From a checkpoint of a small transformer trained on Wikipedia.
Architecture: biases, tied embeddings.
Each number is 128 + 32 x the weight over the matrix's rms, rounded and kept within 0 to 255. Layers, rows and columns count from 0. Numbers have three digits each.

# layer 2 attention value, 128x128, rms 0.071, rows 41-62, columns 0-63
074142073163129146121100141132095103139109141096213154109119054140085107192057180128093099159135190169144123068056131122134131178131128178078149091153109148091179151093113101079110143138170138
142110171084103147115122142139128094109105115162188118122128170090138086097156112131176122110112154128145073121125107166111108133124142104089109106151160104125126153105100097113122097142133067
107158120160153162165182121155115100114081126134186124166108093163120112164178098152099146127109155171128170110080090135118146135150133157099103104072121134088135118120141125105127115140108114
091133134144163138131119177109146090098094162177135169139112154130147174074113142137173129100118133101148117101104132099160148158143115133072165116091168133130126190151129137105107159057129160
093139192135116123193113107108145099099097099136072149117103143081157131124118066127132157160121122094165128120115089137128143161160118121110185115109146110146128151176107102120130148175150176
137146105147142166134153095104144142149133163122103081157149185122157097156139123105110101099115143155170144083091171082122119108130143120120125160132128162127139154131143093149122095135142140
147129123097123138150167130080156096122147142148126109122097084112187164136212141099132155106132130164131102079137120117141128149114161061173141160100127118115146141188140127127130130106084150
073141116088101180085168153172150054121166144150097146137130147115143127137158064104136076152131170152109172084144085113183103112084152086135117152162157152154073089113154094170045110112114130
150159125128084107132118104093095119125113131140116094132105118189136144202124111169092131071108136116123107096131134160134148127144169125148163147159118170176161139097153144042074145113118097
122128085119150120112172157105095157114137106123091115159137145188089196110121129126094138167112078097155189146178149080170146142130145113145152191142129132130139092138162160141115121136128180
151083136117099118145191129154111118136090151151149114159131152146125041148152135116134127150125151166045166145104086052133155098120088165141153136169148106092095101175103136101136131125101059
105123129130145149089163102136083180130152117112083143105136070144103139203116152123148179156102152076096142103115113127095122117136171122163100159135130160147122149195150096152163065102127105
135168148113136137108115124185132141128095143152139121151123169129166116121103176150162074124139123126099142129084184132081089133155153116138148149132134130157123083108090146116149115129140120
114093209191133085154140118159108128117138111095168147136138159107139082114178159168154193163127161131146116108103120125110121163133128150105156113108155125126141147118106166087117147088108114
161135184196124166132107127151137132139175109096193127143120112131103145108165056135121101132100166153157112135080095093118161112147131158145144123158099126150140121153089140159175143112177081
155111129125123143150132129169127129070047107117177147125128134147126168119086132176145114127103090089144143133160143119210107146165146067153126056105117086144105147139093122138097122131125155
124138097109110078113151080130132120114142159187159167183174118092124134116107150106125092071144158135112129118120111179143157096135107087196178127099127101122160104170187111120171116147134076
152093129167111100129117163071089107113159170129194136103115127116197086174119068141137170124140155149125127082135171096145110116132121117064168112119137117099162115107142084127077086130119176
153114135170151115112150164136088106103100133099120121142069168086103150075115119137076153105173114141152104087133100121164135128172087162138093135187084097139171119110163116092057143133122111
090114150072096134093141122154163138066127086120128168166164120106060171090147133139093199100121123134071087149096083148140165103108083115124167164142156147204139097120148120128174123160106126
135114132119138151113087152122149130135141104131165151142106194133104117031171190153146102125154106163168077119135127098137140104125111105118104108132120051103127122124094135186118121128178083
111178121128192180119122174146148128108120143140151091103115069193118092093090119100129068139167168135103097162103102113071159117123147102178115105070127188106151092169168136118194147161144121
# layer 2 attention output (transposed), 128x128, rms 0.256, rows 41-61, columns 0-63
138128142118154086194156061131132157119151099151123089116093169131162101083170116098156160137170133141123174136118128155115077129157086157174128150123141122130146110185129111116153132096062127
100195173149128161095105107145136145162109113093104121127122126128112124125110169146098133104145135067116114101098137124101139118153157100110182146095116126157125142135097147134151121156142152
140097120126159095088095142143130149098175119132099106105147170154131138108137150133114170130130135111134136155149140128151143094088130142147106117105099113075119114120130105119154135107121162
155102104136126141124152161136097170131144124093154099119157074140143114166120129062140082177099074138140158190122110105136163090144122111125139108113126156163108106126143116131165142098158163
118207091144125121184137136118086154133138136073121120113106108121078145117131119113113089132157116107108122138138159132148152085153114135163136174116150119144162127100131120103156150150078160
140127128095147097129128104133106118104104071136106138112113151168143143104111171122133089128143137092099094196128115139129145137127154122115112109128147127139125114173117163099133180144097149
095131074164130097123118164154102146134105141129133143176153140125122100085159111153111168178131126160153140114165148095082118137135111168129131122161125175130154134082159155120133117116141138
212139106094089152083172089104122163125138121148145070124133136170142125115144132125148156128165135110085141141070119125117137112122127161094204175190103093094182129116138153158112122122134182
078135151072154137159162107134124110114150166171150123119103113130117124093142129080154151120109104139132118155120167149157129115108142178081109127115155150095146118151139084130173106169103119
157158112152130107171111117112105119112140167189179164098120119115189085143135099130143117151117108153156111144094095167132131125119083112129089126195106185152168095103097116096112125125156064
129109126123146127106118084143099118196176136157115181159167108114100135135138117155125162119146159138106110159055142139114138141122100113181156122153050082118113151091142158139118171139143118
110071099147098113158105171171145119100067140134134100122150165119161115056119123087143194128118170140158159091168098123126138103100162101080099104144120156094126138107135162116105112084137140
134146117122096093163118110134076099099122112100146186135123152091155135124138141133123154142097157167129081110083129152115162115123075156161171167140172104129132106165109120129169151119145139
105117134126129149050126092108106113131122161152106103138118078101103157132112142140135130139139104090133136128199109122149088093097155131124119128140115185158128159149176113144164135091140131
110109126131173139131126105126128127149159137091105124100083164119077122133095147121138078067125135095127124123130097153116117085163146147126108096100125118161073176159153088115148110136097161
158160119105169138131098161155165143131204179141138110155159107128159108160132109096136112129108111133132100098163087138160121126122113118104084181124158142121080086060122112171134145116147147
089171112133112103141123217113137074194118145133161115139146146114106124133104111145141154162120127077120107079120171122084149133142088149143118154139139130106159190085118107121121114145154174
120142096063129175078159098101079148129120092167147118178125116164046171154142129107094178143171159130130152155127098115068109110120187158154108139128112111175124088153134116111165169181112168
074153182099152148139141094108078127106166074153103124115080099155096115190146148105143117113164095099162157170120147150129131139075120161084132130137112129158177143131157113119186113142119090
159134094174104058221082119118108125142089137102149117107154162134137144164130122065123129099114135154113163108141121134105130108100138134145175163153119110113205148082116154071104067118171188
126169157164110105105130139135151184154130124107116168142121110118113087174084143083087081140134086127084118108120146130114109157125105116113123153115120100158072125148138132142108119159159115